Each number is 50 + 15 x the weight over the matrix's rms, rounded and kept within 0 to 99. Layers, rows and columns count from 0.

# layer 7 MLP down, 128x640, rms 0.414, rows 0-108, columns 320-383
28 66 82 52 52 52 57 38 79 59 50 43 46 31 54 28 27 68 57 48 49 61 52 33 56 64 52 63 47 38 49 52 41 53 66 41 28 56 50 26 43 22 53 44 49 42 45 65 59 51 42 51 39 45 38 52 80 35 66 41 49 42 51 31
40 54 85 42 35 60 62 22 32 65 46 62 42 34 50 29 65 34 58 68 32 33 40 66 63 76 70 40 54 39 58 85 15 38 45 47 57 46 22 51 23 55 51 14 53 52 40 32 96 66 76 48 54 47 45 35 56 24 34 46 49 46 84 54
38 41 53 50 51 63 25 58 52 39 41 44 88 50 32 70 70 64 60 45 16 52 47 40 48 33 56 55 43 42 16 11 73 64 37 59 48 48 56 63 69 62 42 49 35 37 53 37 75 41 37 46 30 47 50 62 57 54 51 48 54 40 33 43
61 37 47 37 25 18 45 62 40 55 33 34 60 35 50 39 49 62 31 64 38 69 73 56 58 47 23 42 66 64 56 28 65 67 52 38 40 51 59 43 56 45 53 32 59 33 35 57 10 64 90 50 47 61 64 42 36 37 26 23 46 58 68 62
80 78 51 60 43 42 78 58 28 51 70 57 38 50 43 50 53 48 43 46 51 64 68 40 51 31 61 35 69 50 29 75 27 59 31 34 67 57 34 58 58 26 68 49 50 66 63 48 60 38 51 76 56 69 22 57 30 61 55 45 46 48 77 44
51 40 59 80 42 73 44 59 56 36 58 25 71 24 51 55 49 75 42 29 39 44 54 35 49 61 34 56 30 48 37 54 56 40 36 37 60 58 62 54 67 64 74 43 20 57 57 47 51 29 15 61 61 55 68 60 46 65 66 64 33 56 30 29
52 42 35 60 41 69 33 46 65 45 40 71 39 51 57 31 47 67 64 62 53 27 22 64 31 17 37 68 48 63 71 58 32 48 54 93 43 55 48 61 76 33 65 67 55 68 82 28 44 58 57 58 64 52 36 45 47 34 57 55 49 62 45 57
68 88 60 42 27 66 56 54 35 63 36 64 59 72 45 36 42 49 56 47 67 55 48 55 39 35 45 47 36 46 45 46 33 53 37 29 48 46 26 50 53 73 46 75 37 56 64 35 64 69 55 14 51 44 63 53 34 73 56 87 50 61 41 55
73 33 52 62 50 52 52 58 47 55 52 70 53 47 44 66 80 49 48 33 52 47 46 67 42 58 36 41 89 59 69 69 63 78 36 40 23 59 45 72 59 66 46 46 56 46 87 50 11 67 11 43 97 52 53 38 37 64 51 52 30 48 45 36
59 53 54 52 48 68 54 30 60 47 34 68 52 34 60 57 69 61 55 71 30 25 48 37 53 66 54 39 45 34 66 58 54 18 71 66 39 42 56 52 39 45 59 75 41 25 59 57 57 67 38 52 23 54 49 69 79 32 38 59 44 44 50 42
66 54 24 55 65 24 64 74 45 23 46 35 61 39 67 70 25 42 51 59 44 84 39 71 44 44 28 51 58 34 45 49 77 46 33 66 45 38 70 40 70 52 57 56 57 61 28 76 24 52 68 31 74 43 47 54 40 52 10 31 67 61 27 55
22 64 55 58 53 51 43 18 42 28 62 52 86 48 34 50 51 46 32 59 50 35 64 46 66 55 21 30 27 66 34 65 21 80 60 38 55 51 63 68 60 48 47 55 52 40 88 46 38 49 83 56 26 53 64 45 33 31 48 70 65 34 22 36
37 72 51 50 40 56 57 48 49 23 41 62 88 43 73 58 66 55 42 54 59 60 63 57 71 48 38 62 39 58 47 46 35 49 46 34 52 38 42 70 58 69 49 87 67 48 64 53 48 54 60 34 64 45 54 61 32 70 51 27 66 56 42 54
34 52 26 36 76 52 65 53 57 79 24 36 60 26 49 32 51 44 37 38 22 23 47 33 32 61 79 38 59 34 44 30 35 39 59 36 78 64 47 61 72 20 23 31 84 56 53 31 58 74 71 35 40 47 63 52 65 38 57 36 61 26 57 39
45 80 52 70 41 33 55 35 41 09 42 45 79 47 58 61 71 55 33 78 34 37 59 43 59 45 47 51 44 46 28 09 23 52 85 32 38 28 47 53 65 45 37 47 61 55 09 52 65 15 64 77 22 61 42 38 45 37 38 50 71 36 66 48
28 85 30 34 49 60 46 77 66 47 37 43 74 26 45 77 60 49 38 23 38 53 42 58 66 63 62 38 44 29 57 56 56 24 46 45 46 48 37 53 50 45 57 54 55 41 14 61 74 67 67 46 66 50 85 36 55 55 42 30 60 61 43 33
53 32 35 42 76 35 64 60 57 46 33 52 56 24 52 19 58 59 49 64 51 46 54 49 52 38 39 36 38 66 36 55 71 49 48 39 67 31 35 54 60 76 52 58 45 62 69 42 42 35 45 40 61 54 41 40 48 36 54 63 56 54 58 41
51 57 29 65 23 55 33 42 47 66 54 60 47 64 38 55 31 61 62 34 88 52 66 43 20 37 32 50 45 80 51 48 83 51 51 40 56 45 59 56 55 54 61 36 44 54 65 33 56 19 46 43 24 41 50 61 40 67 55 72 47 41 60 28
39 53 58 30 32 51 44 57 37 49 57 47 51 45 62 39 45 55 76 46 33 68 54 55 54 57 63 30 38 18 73 49 42 36 67 61 50 68 65 61 39 79 55 34 62 46 51 71 66 44 53 56 62 37 67 54 60 46 43 52 49 58 42 53
56 72 76 41 56 54 70 49 44 71 38 84 26 54 39 86 51 62 36 36 58 30 27 29 44 31 43 56 54 54 54 34 37 47 40 65 65 66 64 37 63 51 65 58 81 56 66 51 57 81 48 25 44 59 51 50 45 52 37 62 99 63 69 62
49 65 49 48 15 30 34 35 29 50 65 47 45 51 39 25 54 53 74 51 69 55 44 74 49 13 36 46 44 56 45 17 39 78 63 26 57 65 47 08 74 38 88 39 56 56 58 57 57 43 39 56 34 38 45 61 48 38 45 67 36 52 59 46
68 41 51 54 40 18 34 83 59 28 30 39 47 59 42 20 52 25 20 61 45 34 34 56 40 45 47 36 57 63 47 38 33 53 43 41 44 33 26 57 57 60 36 89 49 41 56 48 48 57 54 54 63 62 42 46 41 32 42 76 62 47 51 60
59 93 40 56 70 62 47 16 71 51 50 56 50 80 67 49 61 40 45 27 39 45 49 55 59 50 39 50 66 56 48 40 68 54 51 45 89 42 48 76 49 61 46 38 48 38 61 42 44 53 63 40 46 49 49 64 18 53 61 67 57 44 47 45
42 83 65 66 44 44 53 74 49 40 44 42 60 62 46 78 47 55 40 66 38 21 70 48 51 62 52 35 42 72 72 66 58 35 50 26 66 54 17 55 65 67 53 25 43 48 63 31 65 32 65 59 58 37 68 57 45 57 52 58 59 33 67 49
49 31 62 47 61 44 52 60 51 70 35 47 60 41 58 24 42 73 52 69 54 58 57 48 73 54 45 48 57 43 61 69 49 53 58 47 75 66 40 54 40 48 62 30 90 43 38 24 33 32 49 32 45 59 38 58 41 99 54 68 25 36 24 46
53 52 59 33 31 81 35 79 56 36 43 51 37 51 41 61 35 43 45 40 66 60 87 50 40 52 00 47 59 76 72 53 63 35 63 65 53 58 63 68 70 52 47 50 59 63 71 33 25 73 65 46 67 59 49 70 68 54 51 60 48 56 33 63
55 57 53 54 52 58 24 61 48 69 38 21 52 70 44 86 19 50 69 52 64 42 54 46 50 54 69 41 73 67 48 34 55 21 54 18 62 36 60 59 55 47 47 79 73 64 46 47 67 72 36 45 63 39 41 37 58 40 58 50 52 46 45 61
81 54 79 77 42 60 32 69 39 20 54 39 33 63 78 34 60 52 47 59 68 52 37 61 58 44 64 55 43 55 37 36 71 44 53 36 50 24 47 49 53 30 56 51 54 45 51 66 79 61 67 66 86 59 26 36 77 53 65 77 42 47 41 60
46 67 49 37 43 44 60 48 49 44 24 45 60 61 73 49 53 58 53 59 61 70 51 42 50 63 40 43 28 56 41 47 36 63 71 41 40 70 32 32 28 55 55 41 47 72 33 21 47 26 29 46 44 50 20 54 82 35 42 34 37 63 39 58
61 59 44 57 68 46 52 66 38 38 46 47 65 40 61 38 61 44 50 41 62 33 91 34 62 55 49 49 52 59 33 48 80 55 47 47 88 37 64 48 39 33 20 57 37 42 49 45 55 59 70 73 77 43 60 39 55 57 69 51 69 49 58 27
44 48 32 48 55 32 71 57 47 54 31 28 34 56 41 19 45 52 69 46 62 33 51 46 54 21 17 48 58 35 71 48 81 62 49 48 58 33 57 71 53 48 43 44 66 62 46 59 48 53 55 81 53 57 57 42 35 55 56 60 45 57 54 24
54 25 14 47 28 73 37 49 46 60 65 47 24 43 62 57 55 57 68 46 84 44 59 27 42 60 28 62 41 39 40 62 44 12 29 32 49 55 51 49 45 71 52 45 45 44 59 18 40 37 42 59 64 34 47 72 58 34 45 74 36 59 48 20
64 41 60 59 39 24 62 61 45 50 37 62 26 58 31 20 55 51 22 51 26 39 68 69 34 31 54 49 49 55 48 57 42 27 68 37 53 49 24 48 43 39 66 06 58 44 32 42 32 52 54 51 86 59 47 42 39 53 54 53 31 57 37 41
54 30 59 52 59 61 32 62 25 57 19 43 60 46 42 64 34 63 50 34 49 94 47 46 51 53 41 42 55 44 49 59 57 87 56 41 38 45 66 57 52 23 62 54 37 46 26 44 33 49 47 41 76 44 52 37 56 54 54 75 59 48 63 39
47 58 44 61 41 65 43 71 46 20 59 60 50 47 41 39 40 65 44 52 26 52 45 20 26 26 54 55 61 56 40 20 47 57 67 66 46 29 63 26 34 55 37 59 57 36 52 33 51 50 38 48 61 24 72 75 46 61 42 83 55 77 64 76
55 51 47 53 43 47 34 30 51 55 49 45 33 71 48 38 17 50 64 65 45 63 42 24 43 17 31 54 46 63 62 51 67 41 70 16 40 73 83 56 44 40 46 48 52 48 67 40 53 50 26 34 66 51 49 62 42 54 51 52 63 54 44 40
33 36 61 26 56 55 38 42 23 47 57 30 72 57 46 89 47 62 53 45 49 52 47 19 53 46 33 59 60 45 37 69 63 51 13 24 76 59 64 77 44 65 43 19 55 54 68 38 55 48 48 12 29 62 60 70 45 69 42 60 36 36 49 39
52 78 65 24 44 56 41 28 51 31 57 70 63 55 51 50 51 41 46 38 36 64 46 68 40 61 49 66 54 45 34 44 13 54 47 76 65 57 38 68 33 52 48 40 53 37 25 24 58 56 64 57 00 47 74 68 66 35 28 51 55 62 63 62
60 79 53 28 20 32 23 44 39 47 31 64 54 55 42 46 41 50 23 45 82 93 37 37 61 59 69 51 53 48 63 47 67 70 23 49 56 44 55 66 55 30 66 77 60 40 49 34 48 36 63 80 41 62 61 20 19 49 43 53 44 30 24 41
17 64 57 34 34 72 61 49 53 23 75 54 37 56 43 44 72 61 59 58 81 40 20 55 32 68 44 64 31 62 75 61 55 67 55 44 36 67 46 50 42 43 40 03 46 35 38 42 43 45 52 56 41 58 46 52 82 32 43 65 58 66 31 52
55 42 44 36 55 53 50 49 54 67 56 45 62 67 48 43 33 43 66 36 56 42 26 58 37 63 78 46 40 40 43 61 62 73 71 52 64 48 44 01 32 62 73 30 43 43 57 53 42 35 73 41 33 36 33 51 51 46 51 29 20 45 56 83
53 55 32 33 29 57 22 94 35 54 72 62 14 58 72 34 40 46 64 61 27 36 35 44 41 24 43 32 45 43 51 48 50 73 50 66 60 41 57 31 38 80 43 64 64 66 72 37 39 52 59 46 77 46 44 58 50 60 25 29 49 48 80 52
60 24 37 57 82 60 29 60 36 48 69 54 31 64 47 13 60 36 69 84 46 47 31 54 50 46 65 51 47 51 50 34 38 35 30 27 44 38 53 55 77 19 42 35 18 57 49 75 56 56 43 31 82 59 44 86 45 54 37 38 66 60 55 33
42 24 60 63 46 83 37 99 55 55 33 35 37 53 67 34 34 60 56 56 70 41 42 37 61 45 55 44 47 62 73 41 73 59 51 34 63 80 75 63 41 28 55 44 44 44 44 42 35 39 53 82 74 60 76 56 52 34 62 73 67 18 76 75
61 67 52 60 25 58 17 52 40 43 44 53 38 35 56 45 46 48 34 71 46 54 35 47 57 52 25 54 51 79 57 46 62 40 54 48 30 68 66 62 54 47 43 63 67 54 53 38 86 65 56 45 52 58 43 37 49 64 48 31 39 49 46 63
52 52 54 51 36 28 64 85 55 71 63 63 71 68 69 57 75 44 46 40 33 42 71 54 60 31 25 70 43 63 99 57 64 45 70 73 59 55 39 44 62 47 37 66 53 52 27 63 53 61 57 45 25 40 57 49 68 46 51 75 44 43 48 48
74 62 64 56 66 55 44 63 46 39 35 16 66 75 49 67 47 70 46 53 99 77 43 62 25 19 64 63 62 50 54 22 43 44 45 54 37 40 49 65 40 39 37 40 49 66 28 56 29 58 36 56 47 50 46 44 40 36 25 50 20 44 54 72
58 55 41 46 43 42 63 52 45 52 34 38 48 59 42 42 36 57 43 43 37 37 59 67 63 64 60 53 45 57 70 27 33 44 34 68 41 64 51 40 32 42 36 38 49 12 29 31 41 57 54 80 44 58 54 69 47 25 60 45 52 44 65 48
48 61 46 51 10 47 27 87 16 42 54 45 54 46 58 43 63 64 61 53 36 58 39 53 54 50 23 50 51 44 80 41 62 56 31 58 47 62 80 70 49 56 34 70 59 46 45 53 61 57 35 49 62 54 60 52 34 56 55 64 30 51 56 66
51 48 32 57 44 27 52 61 37 70 42 59 08 50 36 35 35 56 77 42 25 59 67 70 47 27 41 61 48 53 49 45 48 55 43 52 64 53 58 02 66 50 85 62 37 68 42 57 38 42 31 41 47 58 43 33 44 57 56 35 43 57 55 33
43 65 48 52 42 31 68 33 52 59 42 59 64 31 45 64 48 47 47 55 31 39 34 47 51 53 38 47 45 42 43 55 37 61 49 38 52 52 55 49 38 82 69 33 65 52 56 31 35 55 53 38 75 54 39 36 24 37 45 33 51 55 47 42
68 85 14 34 58 54 46 55 59 45 72 60 31 66 55 47 55 38 44 60 64 77 50 60 53 65 49 44 46 62 47 31 55 70 47 46 87 50 50 67 57 69 38 18 63 47 82 32 22 17 70 50 38 52 58 34 65 41 67 59 39 40 70 52
53 39 49 53 58 44 52 56 47 37 22 61 31 25 62 32 41 60 75 61 57 29 62 49 48 77 28 51 47 75 59 42 52 35 45 82 64 58 61 45 58 60 40 58 76 63 56 37 48 32 51 50 40 60 70 35 64 50 36 38 40 55 45 47
33 27 46 37 53 39 22 37 46 53 30 23 59 50 41 39 60 59 53 76 49 90 38 50 28 29 52 69 38 60 38 43 35 72 24 38 52 65 42 42 58 44 40 46 40 30 61 51 29 31 37 49 53 44 41 38 70 46 40 47 48 49 49 36
48 37 44 53 37 58 29 88 40 57 49 36 64 32 48 42 59 59 78 76 42 47 32 55 42 68 69 53 48 51 48 80 23 54 25 75 65 52 71 47 50 53 45 66 25 65 66 44 17 68 38 50 47 55 51 65 53 55 65 54 43 54 44 35
41 65 33 47 39 75 99 26 33 62 36 39 43 33 39 42 53 64 43 66 21 60 40 68 35 36 53 63 74 23 44 73 48 46 69 39 57 54 48 49 62 75 34 43 70 68 71 55 88 38 39 69 49 45 43 66 84 80 42 36 66 64 54 56
55 36 41 55 41 44 40 43 38 79 31 62 64 55 48 53 42 49 52 64 43 84 46 43 60 73 40 41 47 45 54 86 56 50 24 60 53 47 43 42 37 54 44 70 39 64 23 34 03 66 62 53 70 48 60 61 35 53 48 21 49 53 62 66
77 53 44 64 75 28 53 24 47 55 67 60 26 40 35 44 40 50 49 58 46 31 22 43 65 41 79 50 61 54 44 56 38 50 49 29 54 52 56 38 40 48 56 43 46 47 42 49 53 37 40 59 61 60 71 46 69 38 59 40 42 41 37 30
19 78 63 38 61 74 65 52 56 72 86 50 60 33 44 27 72 63 57 60 36 51 27 30 67 34 40 62 61 53 46 26 71 57 49 33 30 79 78 32 60 35 62 43 41 55 48 31 33 47 34 55 60 31 07 46 60 65 34 27 34 62 41 69
51 76 24 33 64 27 38 60 40 23 52 32 39 35 58 26 53 55 49 52 19 41 48 52 59 46 47 35 52 30 46 63 58 60 66 50 51 32 43 70 60 59 37 81 37 56 56 40 47 34 39 62 28 45 61 61 42 47 54 74 62 68 33 49
35 62 46 54 71 64 08 37 65 41 44 59 44 50 58 38 52 49 74 57 31 44 56 47 60 48 94 55 54 47 48 02 36 63 11 68 42 31 47 44 32 34 23 46 62 34 70 41 36 33 31 42 63 60 60 59 46 37 38 67 43 28 56 78
52 49 38 72 85 70 19 77 30 54 55 59 26 40 61 61 75 50 65 60 40 32 28 65 54 33 79 52 70 39 56 43 40 41 69 55 69 30 35 41 47 20 58 67 69 59 65 55 86 56 38 54 25 54 43 79 64 71 55 65 32 54 44 39
44 62 39 48 42 56 53 99 63 14 22 58 48 61 53 50 53 53 35 30 62 52 42 78 51 67 34 52 71 73 97 56 67 60 19 58 35 65 35 43 66 58 45 49 56 27 43 49 58 37 66 46 50 44 32 39 56 30 57 48 50 57 52 66
48 54 61 53 70 62 51 43 50 56 44 68 51 54 38 43 62 65 58 74 44 40 41 39 41 62 75 66 51 63 65 41 70 79 28 46 65 72 45 73 51 34 45 39 28 38 51 29 38 33 60 67 47 32 56 42 66 51 66 60 59 41 52 67
43 31 53 52 62 41 67 42 53 37 67 55 41 30 60 46 41 66 66 18 60 55 77 31 46 60 68 69 70 48 67 43 25 05 46 52 62 62 48 56 78 60 31 35 30 58 35 49 60 54 32 24 52 56 19 50 60 53 63 51 38 66 67 60
60 55 80 31 70 53 40 39 43 39 43 15 26 39 33 48 35 57 48 56 77 46 39 54 35 36 06 23 65 37 67 38 66 50 58 59 48 39 42 57 49 35 42 62 67 55 36 48 58 48 34 99 40 54 40 42 34 37 38 31 30 44 24 39
42 67 51 55 43 83 53 58 57 51 35 39 23 46 59 40 05 47 87 32 79 37 53 39 51 77 41 52 39 55 44 74 49 68 51 57 39 39 79 72 44 44 38 45 28 48 43 66 68 53 48 75 67 54 45 42 61 54 43 51 62 37 41 38
37 51 46 58 34 86 51 32 48 62 36 34 68 49 47 54 62 45 62 41 53 35 68 21 37 48 51 52 51 69 36 32 30 47 29 41 68 36 57 65 53 34 58 54 56 46 59 48 99 45 48 32 84 57 62 53 58 46 36 40 46 66 38 41
69 54 49 64 44 58 79 47 42 47 70 37 82 24 58 57 44 41 39 44 51 50 65 59 44 60 47 69 24 73 67 59 54 30 46 56 51 36 55 42 62 57 32 62 45 47 77 67 72 61 76 43 54 47 38 41 50 70 36 63 41 30 71 46
40 59 61 48 39 47 82 66 65 45 39 41 32 30 66 49 85 52 54 41 52 47 61 44 45 39 31 59 42 57 59 66 71 40 52 48 67 66 63 38 54 38 54 60 44 28 27 35 44 51 64 53 71 44 65 50 31 52 36 46 39 45 68 36
35 53 62 64 29 55 61 68 47 66 66 56 50 66 36 56 47 61 44 51 76 50 92 69 58 26 18 43 61 57 39 73 59 24 29 48 51 56 57 45 36 53 61 45 24 46 48 51 55 44 42 66 84 68 56 41 51 32 50 48 51 64 42 52
58 29 41 38 56 44 44 42 54 35 66 53 35 27 44 37 35 53 61 53 69 33 48 48 70 32 42 42 62 62 66 50 59 42 63 71 28 55 42 52 47 55 52 57 50 60 48 46 60 53 65 27 53 35 54 39 32 64 36 41 48 75 61 64
45 38 59 44 46 37 41 67 44 79 55 92 59 29 39 54 62 60 46 30 42 64 38 40 57 35 54 36 49 69 37 59 39 28 82 57 78 69 30 69 60 47 63 54 48 65 25 40 43 57 30 37 58 54 80 42 62 59 42 34 33 55 34 56
49 64 44 67 44 70 44 83 48 44 42 55 48 23 40 70 87 55 36 49 39 63 54 74 39 56 26 43 60 62 63 58 47 53 79 73 62 35 38 50 40 59 49 62 37 57 49 69 51 64 43 35 63 48 41 38 44 53 56 77 49 71 35 46
63 53 62 63 67 69 67 57 61 69 54 44 64 48 49 64 58 49 43 63 45 24 37 64 62 72 38 44 57 40 50 41 51 55 52 20 60 48 55 57 56 59 69 54 34 39 38 13 60 70 43 35 62 40 38 41 56 67 58 54 59 58 36 37
41 94 36 39 39 54 49 85 61 43 46 24 59 52 37 29 64 40 41 67 60 17 65 48 33 60 46 52 46 61 46 50 64 94 53 22 76 48 65 37 30 43 54 60 41 55 40 26 46 37 49 53 92 57 79 44 48 24 42 36 60 57 46 60
61 66 60 52 60 31 40 34 63 65 50 32 54 65 55 55 19 45 52 45 99 44 54 28 77 47 18 44 58 36 46 05 36 66 21 13 35 68 52 69 60 39 79 59 67 56 77 60 61 44 34 54 58 54 69 73 48 84 57 81 41 58 43 63
61 47 26 51 43 48 29 29 58 80 47 56 42 58 61 59 43 49 58 50 64 75 38 59 50 53 43 51 54 49 68 69 72 73 66 45 62 81 28 47 47 53 58 60 45 47 51 46 42 30 52 29 83 63 52 52 64 37 53 31 41 55 58 73
43 29 61 60 36 51 20 53 51 42 52 49 49 41 80 41 54 64 57 47 30 47 51 68 36 44 42 44 37 68 51 50 58 44 65 46 70 29 58 27 34 55 58 53 52 61 90 58 76 53 24 59 67 54 23 58 44 35 43 70 57 56 56 47
41 75 45 55 37 40 45 53 43 63 49 55 66 56 47 72 38 47 41 52 73 58 46 69 51 43 68 50 43 51 36 53 35 22 70 96 60 22 68 54 28 42 25 59 50 35 42 55 60 56 59 43 60 46 42 70 54 71 39 56 54 46 54 32
64 47 47 69 44 23 58 79 30 53 29 46 49 50 44 65 60 40 52 52 80 19 67 28 72 47 72 53 62 40 56 88 51 40 50 73 64 40 40 55 55 61 71 42 51 66 76 56 45 44 66 52 66 57 68 38 31 43 51 35 36 40 24 44
35 58 24 27 39 54 64 53 47 82 62 43 48 75 41 85 61 53 48 52 27 42 58 59 51 17 69 37 43 31 24 46 46 49 33 24 41 27 39 65 39 50 66 63 66 70 46 44 29 40 47 17 51 62 53 34 50 72 30 61 47 43 54 49
55 39 56 26 66 58 72 48 41 62 46 45 58 64 66 49 50 73 48 38 62 75 58 41 70 47 71 66 72 59 34 30 47 82 42 61 21 54 64 63 64 34 59 37 44 62 62 65 24 45 27 35 53 46 63 60 42 58 62 56 60 58 49 35
33 45 50 28 44 63 50 62 48 51 54 58 63 57 75 32 50 42 76 64 55 58 50 58 59 43 42 44 65 43 22 64 55 38 79 56 46 35 35 41 32 86 42 53 76 60 41 74 74 58 64 52 59 54 49 38 67 37 25 50 54 67 59 50
42 78 37 50 72 16 92 57 56 55 71 46 73 34 45 90 41 58 53 38 37 40 20 32 56 66 39 51 51 28 45 43 42 53 71 52 58 60 59 44 68 45 56 38 57 64 27 40 41 31 32 56 61 44 50 68 71 74 53 42 43 53 64 48
46 40 52 40 37 28 57 41 35 72 54 30 47 54 44 51 87 40 53 53 27 47 41 58 47 52 64 47 60 63 53 22 76 34 58 51 43 52 86 67 41 50 52 24 60 56 58 34 34 34 52 36 33 52 45 65 56 22 42 29 54 55 73 62
59 41 69 48 96 43 59 52 50 66 52 40 60 46 70 57 36 50 41 50 61 55 45 52 55 65 57 44 42 42 57 89 34 65 30 65 57 68 41 38 37 22 56 48 26 35 52 69 42 42 39 40 39 51 54 37 61 50 52 54 39 37 48 58
68 20 46 45 27 26 31 62 49 69 67 59 39 53 38 63 51 47 48 74 57 55 54 55 31 52 70 51 73 30 41 51 31 63 54 79 45 52 55 33 73 52 31 26 68 75 24 33 62 52 57 84 38 45 48 40 49 36 52 49 47 37 53 50
62 57 62 68 52 59 62 59 61 50 73 71 30 42 47 60 44 50 55 27 51 75 44 40 53 27 24 43 35 70 36 46 56 47 72 38 48 61 34 17 59 25 45 55 41 56 53 48 24 57 71 24 65 48 56 42 45 52 38 37 42 76 35 46
52 84 36 51 59 54 59 57 60 42 37 54 44 65 32 64 58 44 40 40 45 35 63 60 60 58 65 62 47 31 63 74 81 23 76 31 51 64 58 29 69 35 40 58 67 40 54 41 61 31 65 69 48 28 34 60 55 41 30 66 44 61 29 37
50 37 78 54 42 35 57 35 56 31 27 61 59 82 38 62 58 38 50 62 30 55 45 56 71 45 43 43 57 58 49 44 38 45 49 52 64 57 47 47 64 57 55 48 59 45 47 61 39 47 58 44 53 36 33 77 11 41 70 63 59 42 44 60
63 26 69 38 48 52 27 66 43 49 60 28 39 53 50 04 46 46 40 34 39 38 34 29 43 70 71 42 41 58 45 22 66 36 27 58 57 70 44 65 40 46 59 61 57 57 63 67 50 75 45 77 49 52 56 42 67 34 38 41 24 51 30 46
31 69 89 65 56 34 59 49 52 56 37 52 46 62 45 47 55 63 35 30 58 45 68 44 59 54 42 65 37 64 53 61 50 64 51 72 49 74 50 30 64 50 48 46 55 61 46 53 64 48 35 72 56 40 32 29 60 47 51 51 42 28 32 25
59 35 09 50 50 55 90 48 36 41 51 36 49 38 55 62 37 58 50 36 60 56 71 42 43 65 51 29 59 42 58 31 43 26 44 41 57 56 77 45 44 41 47 34 82 61 49 35 44 63 62 60 49 59 51 72 73 72 39 49 55 64 54 33
49 00 58 66 24 69 60 80 32 59 85 43 53 56 47 51 70 42 73 44 72 59 34 56 32 77 75 70 59 49 63 61 37 34 33 50 58 50 36 40 40 72 42 46 28 39 41 62 46 58 53 37 52 58 00 52 73 51 41 43 70 73 52 62
53 68 37 47 23 69 79 52 59 51 47 66 37 20 37 47 75 55 43 70 77 56 80 73 49 35 39 55 51 65 63 45 13 56 53 39 45 65 42 69 63 34 57 57 60 59 51 79 54 31 53 29 33 66 52 33 42 48 51 66 54 32 78 47
53 68 47 63 46 61 32 50 44 58 64 20 23 44 64 52 49 46 47 57 40 16 51 25 45 40 37 48 23 56 46 52 69 11 54 45 53 38 75 67 26 46 53 37 45 37 36 58 50 27 41 41 53 59 47 32 29 29 61 37 36 57 58 59
49 43 50 60 83 36 75 71 48 46 80 24 50 38 24 71 56 49 43 65 57 67 52 22 55 45 49 39 64 45 28 34 43 50 46 53 50 32 56 48 45 44 60 50 57 67 49 48 44 53 65 57 56 43 56 50 58 49 72 33 48 61 57 46
60 59 61 54 85 63 86 58 62 65 39 39 40 73 47 57 68 60 69 52 65 63 49 55 43 50 42 67 38 48 43 56 69 45 33 40 70 36 65 37 52 36 42 33 49 54 65 61 48 50 58 70 39 59 32 57 39 52 63 50 53 57 55 71
29 30 56 63 43 60 47 70 53 45 63 78 51 65 45 54 32 51 62 48 47 59 37 45 63 37 56 35 52 40 62 64 48 56 52 66 26 39 59 45 38 52 47 56 47 58 34 68 45 50 44 36 42 45 72 66 77 46 45 53 25 68 34 45
44 55 48 43 65 46 38 88 68 30 37 55 69 39 74 46 25 35 62 42 42 32 54 43 73 26 34 43 24 50 59 19 53 00 67 88 46 52 51 38 41 55 48 35 76 51 43 47 43 72 29 88 40 50 34 48 57 43 36 30 61 48 54 59
41 61 72 71 51 49 29 47 50 62 49 61 54 40 49 71 78 39 40 41 24 55 24 58 51 41 50 47 63 66 68 43 51 44 41 72 25 45 25 32 24 19 49 45 55 63 70 60 53 45 50 69 37 39 64 65 58 33 59 67 27 64 40 76
66 39 84 59 56 63 47 70 42 48 31 70 53 39 35 24 38 65 62 07 52 66 56 42 48 48 35 69 63 50 57 34 73 54 22 45 71 43 74 48 45 42 43 39 22 69 71 54 59 64 42 56 54 51 60 62 60 60 55 44 49 79 52 17
51 62 72 44 96 59 53 42 62 54 52 49 64 49 57 68 35 55 51 06 43 28 70 41 55 56 38 41 58 45 23 55 40 01 54 25 63 61 21 78 41 51 71 47 45 76 74 49 67 67 50 49 31 46 49 66 55 44 53 75 66 62 52 64
52 44 09 42 32 90 40 27 52 61 37 61 57 26 46 43 37 45 50 23 39 53 60 46 45 43 51 45 74 52 47 22 23 76 43 21 39 46 40 56 20 57 23 71 62 37 47 31 77 52 61 51 79 52 72 35 63 49 36 53 64 45 45 52
49 51 54 66 40 50 29 71 55 47 41 46 29 61 28 22 60 50 49 48 62 60 39 58 22 34 55 33 61 64 58 71 24 59 43 52 39 78 44 49 49 60 56 51 45 48 35 74 56 50 28 41 68 57 59 63 92 33 63 53 51 62 64 50
21 47 43 52 59 61 53 77 57 73 34 60 37 52 61 54 80 47 14 29 67 45 58 48 55 56 26 58 72 51 36 54 44 62 39 53 35 62 75 76 62 66 67 53 46 54 56 47 54 34 52 52 49 50 63 38 53 65 51 09 39 50 57 52
41 64 76 60 40 74 75 47 76 42 42 51 65 63 46 76 46 48 38 74 59 31 53 41 60 54 63 44 36 42 24 58 70 69 85 49 55 30 64 33 47 57 76 35 61 53 35 28 79 25 48 78 34 52 83 36 81 52 50 26 68 47 49 55
71 55 34 52 59 40 52 79 36 22 38 72 56 37 48 40 39 56 13 42 65 51 64 62 65 36 61 64 30 26 49 42 68 62 47 73 86 50 36 64 30 22 43 42 76 78 64 46 61 68 54 24 99 45 45 47 55 52 50 35 53 58 59 42